{
  "d_model": 96,
  "bias": "none",
  "init": "normal",
  "lr": 0.00381,
  "final_lr_fraction": 0.05
}
Each number is 128 + 24 x the weight over its row's rms, rounded and kept within 0 to 255. Layers, rows and columns count from 0. The size above them is the row's rms in percent of the matrix's.

# layer 6 MLP down (transposed), 384x96, rms 0.186, rows 255-271, columns 0-95
size [ 98 105 104  88  91  95 116  93 102 105  98  88  84 100  95  98  91]
[[106 100 126 131 151 106 107 136 116 168 157 134 178 133 111 120 125  99 161 159 136  87 164 145 149 120 118 145 144 171 142 164 137  88 120 101 128  80 158 117 132 110 119 167 112 159 146 160 171 134 115 139 142 168 131 159 152 137 119  88  92 144 136 135 116 107 148 120 143 115 123 138  79  98 163 118 101 144 134 115 143 173  89 120 141  99  91 123 139 149 102 163 154 129 128 150]
 [143 158 158 110  98  71 118  96 120 142 105 140 122 114 125  59  80  81 124 108 109 148 119 161 115 107 126 132 138 152 151 135 167 123 151 133 101 141 102 106 122 172 164 138 123 123 164 151 119 130 114 113 166  93 116  89 157 104 123 106 181 152 117  99 133 111 117 109 119 119  77 127 103 152  98 102 139  97 122 158 102 153 144 141 146 141 113 143 139 126 128 136 114 113 156 122]
 [152  83 106 127  92 127 142 101 116 157 109  97  86 120 109 132 113 131  85 170 152 121 141 134 131 165 133 128 164 158 144 138 129 139  77  98 140 101 120 120 159 114 131 110 137 143 106 156 121 134 120 114 161 114 126  93 164 134 139 109 119  78 129 101 128 112 108 155 124  71 135 152 133 117 126 114 117  66 147 147 123 116  98 142 148 153  86 113 157 118 158  94 141 161 160 164]
 [156 170  74 110 136  93 132 119  95 105  66 145 129 102 112 159 114 140  99 129 163 130 118  98 129 151 113 147 156 123 135 134 119 133 107 106 130 150 158 143 157 157 142 121  92 146 110 129  98  94 124 161 115 142 126 143 126 102 127 153 152  97  89 100  91 117 161 131 103 109 108 135 139 125  99 116  91 132 126 155 136 204 151 155 164 112 148 124 127 111 147  94 132 164 130 118]
 [123  73 128 120 144 144 115 108 149 138 135 106 128 167 126 135 150  96 140 127 121 158 108 152 153 149 147 105 150 126  87 125 120 148 165 110 112 110 201  98 128 116 132  95 149 135 112 110 115 130 130 119 100  98 117 161 134 150 123 156 121 109 154 184 134 124  92  91 149 108 127  91 172 113 103 159 139 107 125 123 158 151 106 160 125 109 144  72 112 122 126 154 166 169 144 104]
 [ 94 134 132 102 124 154 166 140 102 129 168 139 112 107  98  92 105  87 111 116 162 140 142 103 158 125 145 186 151 110 126 126 208 135 108 161 144 140 160  90 160 140  97 147 141 108 105 134 113 126 116 167 109 157 118 117 134 153 136 101 110 155 130 108 171 129 129 125 156 135 115 139 150 148 142  99 136 139 120 132 106 136 136 139 124 170 126 168 100 118 114 135 129 183 142 165]
 [156 137 167 108 159 121 125 139 134 152 113 151 112  72 107 120 151 133 110 143 150 130  99 143 154 149  96 156 148 163 164 131 145 134 122 155  76 151 115 104 153 130 110  84 127 122 148 128 101 138 157 138 151 116 155 114 142 145 107 142  99 114 135 146 169 147 121 174 134 133 156 134 130 140 161 124 122 139  77 130 126 128 123 114  88 171 154 168 133 184 122 155 145 186 136 154]
 [170 123  84 173  87 122 146 122 135 146 135  79 121 103 130 118 146 146 118 147 118 154 115  93 142  96 154  94 147  95 156 122 103 110 125  83 157 142 130 126 142 124 141 108 105 109 155 126 128 140  76 106 136 102 125 134 126 128  91  95 111 139 118 127 141 184 113  99 151 152 133 177 151 117 133 113 166 150 108 165  89 165 151  93 142  90 125 148 132 138 101 114  97 141 120 114]
 [116 127 144 138 180  93 139 147  78  94 131 110 103  90 156 107 138 100 145 127 106 104 122 142  82 113 185 116  99 128 125 143 140 113  98  76 123 121 100 133 127 126 143 148 108 133  95  92  97  98 129 114  89 160 122 139 101 133 135 110 133  74 130 170 149 129 144 144 128 123 117 157 130 117 121 173 137 114  99 105 100 117 152 154 101 147 133 158  86 161 125 119  98 129 129 159]
 [ 85 167 114 137 103 129 100 149 124  73 168 122 128 155 105 104 103 129 119 138 105 152 118 157 123 111 122 150 133  92 121 141 137 121 174 121 133 133 132 129 121 135  74 126 146 113 139 151 183 103 131 124 168 152 159 121 115 139 129 168 128  64 143 151 143 125  57 121 112 117 109 104 153 135 145 153 147 132 133 161 123 158 118 134 148 133 106 155 137 179  93 141 137 135 161 112]
 [127 140 109 110 102 122 173 119 183 116 157 148 123 124 134  99 105 158 128 111 146 130 157 124 124 139 124 144 132  98 118 143 141 147 136 112 125 112  82 158  97 140 109 150 145  99 131 133 126 139 122 176  59 108 108 110 151 109  86 111 120 151 130 140 135 115 168 142 140 167 127 119 133 169  99 103 148 118 165 103 100 128 158 146 116 148 129 160 157 162 124 121 132 204 119 168]
 [142 122 133 139 136 190 117 142 107 166 110 124 146  70 141 168 133 142 100 112 134 151 128 116 152 115 120 149 106 111 157 128 128  95 104 129 120 156 118 147 140 133 112 168 142  76 108  95 114 168 102 162 137 143 138 139  96 116 124  95 169  89 100 127 146 137 171 129 151  96 164  94 114  98 130 151 139 105 143 145 130 145 121  75 113 112 138 145 114 107 114 117 118 182 155 105]
 [123 123 134 101 124 130  96  96  89 124 131 102 106 169 124 133 108 133  87 155 113 106 157 114  86 116 126 113 103 136 101 132 100 131 150 113 135 132 124 115 155 122 115 120 111 168 113  92 155 111 137  57 114 103 102 174 110 169 152 124 149 146 154 154 110 135  97 159 112 137 120 149 105 111 137 158 125 128 100 134 152 169 184 132 110 139  81 160  80 136 123 167 148 125 143 129]
 [122 117 130 112  95 154 114 107 133 123 126 153 158 148 120 108 114 139 158 127 168 118 126 119 177 171 172 145 132 130 125 163 118 135  83 125 117 109 175 101 161 150 111 122 128  89 126  72 152 117 166 155 138 109 128 137 120 135 120  94  94 132  89  78 143 144 146 112 101 144  58 140 106 117 166  96 127 130 149 112  96 148 119 132 152 118 142 113 109 115 128 105 108 148 127 172]
 [125 102 126  66 125 114 169  85 161 126 127 139 147 131 175 129 136 108 119 127 170 140 152 122 126 152 145 161 142 115 168  81 159 141 112 116 108 148 110 144 138 130 159 128 121 103 132 135 134 127 144 123 133  95 177  83 114 165 116 120 146 117 137  70 103 131 164 123 124  90  97 158  94 139 154 106  92  88 142 134 114 144 119 150 148 104  96 101 111 113 112 127 153 168 111 126]
 [152 105  82 125 110 106 113 123 114 125  92 140 116 130 101 120 100  98  93 128 130 119 127 153 135 134 115 102 105 152 129 156 125 137 116 147  93  97 152 123 108 120 149  84 152 161 145 163 104 144 164 111 126 136 106 190 149 122 164 136 130  96 152 114 122  89 119 206 142 120 108 106 107 124 152  68 103 125 122 139 155 166 172 111 128 139 115 106 134 146 110 157 108 147 111 135]
 [141 154 131 127 129 121 110 158 108 132 124 143 187 146 121 104 103 123 125 138 108  75 124 161 150 159 103 101 144 164 137 109 109 171 134 151  86 139 121 151 120 106 162 144  97 107 112 130 140 118 132 140 149 120 170 113 143 159 116 114 133 122  61  83 123 180 131  87 103 134 106 104 163 128 111 122 138 156 124 147 120 118 147 101 130 138 147  97 110 153 128 131  62  97 134 150]]
# layer 6 MLP up, 384x96, rms 0.182, rows 256-271, columns 0-95
size [106  90  98 101 100 107  98 101  98 113  87  87 100  81 106 103]
[[103 149 105 150 153 153 129  92 139 110 139 127 114 132 110 129 122 156  69 158  70 137 100 147  99 124 139 194 128 114  96 108 138 124 113 154  97 105 122 127 114 132 128 127 164 158 133 124 148 146 112 132 149 140 198 145 157 140 149 131  94 142 148 104 131 168 139 136 125 146 164 105 116 111 124 153 137 123 102 109  78 128  83 143 139 123 104 133 148  82 142 159 102 122 148  99]
 [159 120  91 147 137 119 150 158 143 168 105 124 129 113 125 110 153 124  95 163  83 138 169 127 152  91  97 136 150 160 174 111 112  92 152 105 171 157 135 112 128 101 139 146 151 122 117 159  93 120 122 105 172 146 123 153  96 143 118 131 145 134 138 130 154  98 130 134 124  91 132 113 133 122 159 105 139 147 182 143 136 117 153 104  88 112 164  98 124  94 164 103 149 119 114  85]
 [ 96 153  90 123  82 140 121  96 161 132 143 110 156  96 110 119 161 169 126 189 131 143 138 110 100 142 104 127 115 141 143  89 143 122 145 135 154 114  98 167 124 156 139 114  93 157  96 131 172 114 108 134  91 134 114 142 125 112 136 133 172  77 111 139 146 128  95 137 104 146 106 101 115 146 147 131 150 132 104 125 144 185  97 181 129 153 130 155 137 142 130 154 111 103 110 129]
 [146 107 111 160 145 155  86 172 155 122 112  81 144 131 135 101 151 116 142 149 138 110 152  90 148  99 129 146 127 154 162 141 151 133 125 132 148 108  98 163 159 157 151 138 108 112 134 127 145 152 150 111 151 132  96  99 121 136 159 105 111 155  96 121 117  93 112 107 145  86 162 143  76 113  97 121 112 135 140 158 124 142 160 122 112 130  69 180 146  92 144 156 121 134 161 142]
 [113 104 105 143 130 155 122 141 111 133 127 152 179 143 132 150 120 143 143 123 100 119 107 141  87 152 179 161 139 119 121 127 142  94 123 138 114 120 111 100 163 154 131 126 137 159 105 132 173  97 121  90 131 124 145 106 111 164 190 137 161 112 118 118 100  86  95  75 126 149 123 118 128 158 100 152 138 161 164  97 143 107 111 142  84  97 131 139 135 113 107 172 149 118 167 116]
 [122 111 125 114 147 153 131 136 119 120 165 157 108  98  97 129 143 136 141 146 117 123 133 120 113 161 144 128  89 140 172 123 116 149 117  91 129 154 117 134  55 179 125 117 129 199 127 118 118 103 107 121 130 137 179 141 140  95 146 105 143 122 156  94 117 172  87 139 124 176 167 115 123 120 127 114 134 109  97 141 144 130 127 165 158 139 110 132 151 126 130 144 182 170 108 140]
 [155 105 118 124 109 116 119  90 122 143 115 110 122 131  81  67 142 148 130 124 138 141  98 137 102 166 140  73 140 133 202 104 139 112 134 114 132 133 163 122 152  86 124 101 108 170 107 167 132 121 110 145 127 119 116  95 156 140  96 160 130 137 114 158 138 137 173 137  97 135 149 115 132 127 150 122 160 111  96 157 113  91 137 109 163 143 111 129 125 156 175 112 128  99 156 111]
 [137 119 119 133  99 118 170 150 148 119 121 158 115 125 129 142 126 148 104 155 124 165 152 120 124 150 135 125 114  74 134 122 131 115 118 156  91 154 119 100 127 141 131 165 157 130  88 146  88 160 131 107 141  93 125  89 159 123 164 154 164 109 141 137  56 115 106 167 126 147 143 122 149 145 114  98 104 151 107 110  70 175 145 131 175 140 108 147 160 116 104 110 116 126 116 148]
 [167 197 107 149 113 138 116 131 128 147 149 125 163 147 119 106 102 161 137 126 117  82 100 150 143 100  92 165  80 147 146 117 138  89 129 160 131  94 127 126 128 140 115  99 124 113 106 156 116 110 131  91 113 100 162 146 113 101 170 145 150 135 120 173 134 158  81  92 159 139 123 149 100 129 126 122 144 145 156 134 134 116 128  94 110 136  83 127 104 118  90 154 143 149 116 104]
 [153 117  94 108 152 166 183 127 155 112 113 141  98 150 124 163 172 102 110 132  91 114 122 140 116 147  94 141 128 144 149 130 115 125 121  89 122 151 127 109 114 197 172 127 114 140 123 106 119 115 104 117 140  95 105 132  68 108 142 163 122 108 134 139 119 114 155 104 142 101 102 135 141 115  88  97 104 159 110 130 119 105  95 117 108  96 148  95  96 124 138 154 135 162 129  85]
 [109 138  96 110 164  85 175 116 154 130 120 147 134 117 110 131 156 144 118 137 163 136 125 124 105 155 158 134 133 131 108 139 135 120 150  80 119 115 133 130  69 133 102 155 133 163 169 149 165 125 159  89 109 129 127 129 152 146 148 132  82 140 177 118 138 141 166 107 124 125  82 189 133 121 132 113 121 153 114  95 138 124 111 133 147 157 129 109 130 152 151  98 189 125 105 152]
 [138 118 132 179 148 104 167 162 158 105 135 173 103 108 121 106 150 138 162 101 141 125 182 137 141 132  93 158 132 128 133 150 144 116 130 146 126 126 125 133 100 125 139 119 191 107 124 158 118 132  84 139 141 163 156  78 113 100 135 150 104 132  86 151 117 155 112 101 136 129 135 112 114 119  84  91 155 143 156 148 114 107  48 151 128 120 121 136 124 121 118 112 110 107 128 124]
 [134 102 145  97 123 127 148 146 114 133 124 143  98 151  94 109 104 143 160 124  99 200 142 104 108 157 180 109 128 132 141 126 115  94 111 159 138 117 145 156 117 130 145 107 192 144  99 143 126  39 146 111 150 116 130 114 106 126 112 115 171 127 158  92 127 149 132 128 105 124 123 150  92 125  95 146 114 136 123 103 165 125 109 134 158 121  96 159 111 100 147 134 126 117 137 142]
 [137 122 122 141 157 109 136 115 147 148  89 143  85 108 170 150 126  59 114 140 137 160 108 106 118 156 145 117 129 115 129 143 154 115 134 142 147 153 128 104  95 136 115 131 140 108 159 124 116 114 119 109 163 119 141 115 130 113 128  93 113 176 153 139 172 120 155  89 116 124 111 104 123 103 128 158 108 132  52 160  96 133 171 181 114 129 136  76 130 146 128 100 127 121 165 134]
 [128 152 128 124 137 137 116 117 118 147 147  85 112 155  84  83 133 100 169 154 123 138 118 150 131 146 178 123  63 117 136 179 173 118 136 105 100 123 128 128 136 130 125 106 134 144 121 146 151 142 116 119 116 121 153 146 107 104 109 110 119 115 117 134 128 149  88 107 121 113  99 107  54 127 109 145 130  99 156 121 152 172 142 158 166 120 121 173 178 131 131 104 142 171 136 118]
 [108  78 115 120 124 168 137 114 151 101 116 124 118 163  82 162 132 143 102 147  89 164 151 110 138 102 141 162 112 108 146 152 120 116 130 141 151 184 127 144 122 126 158 130 163  89 156 135 161 157 121 130 137 120 115 111 136  98 118 120 137 149  71 111  93 147 134 182 112 177 110 124 109 140 140 116 113 136 145 119 142 150 125 146 118 105  89 163 120 101 118 121 143 165  73 121]]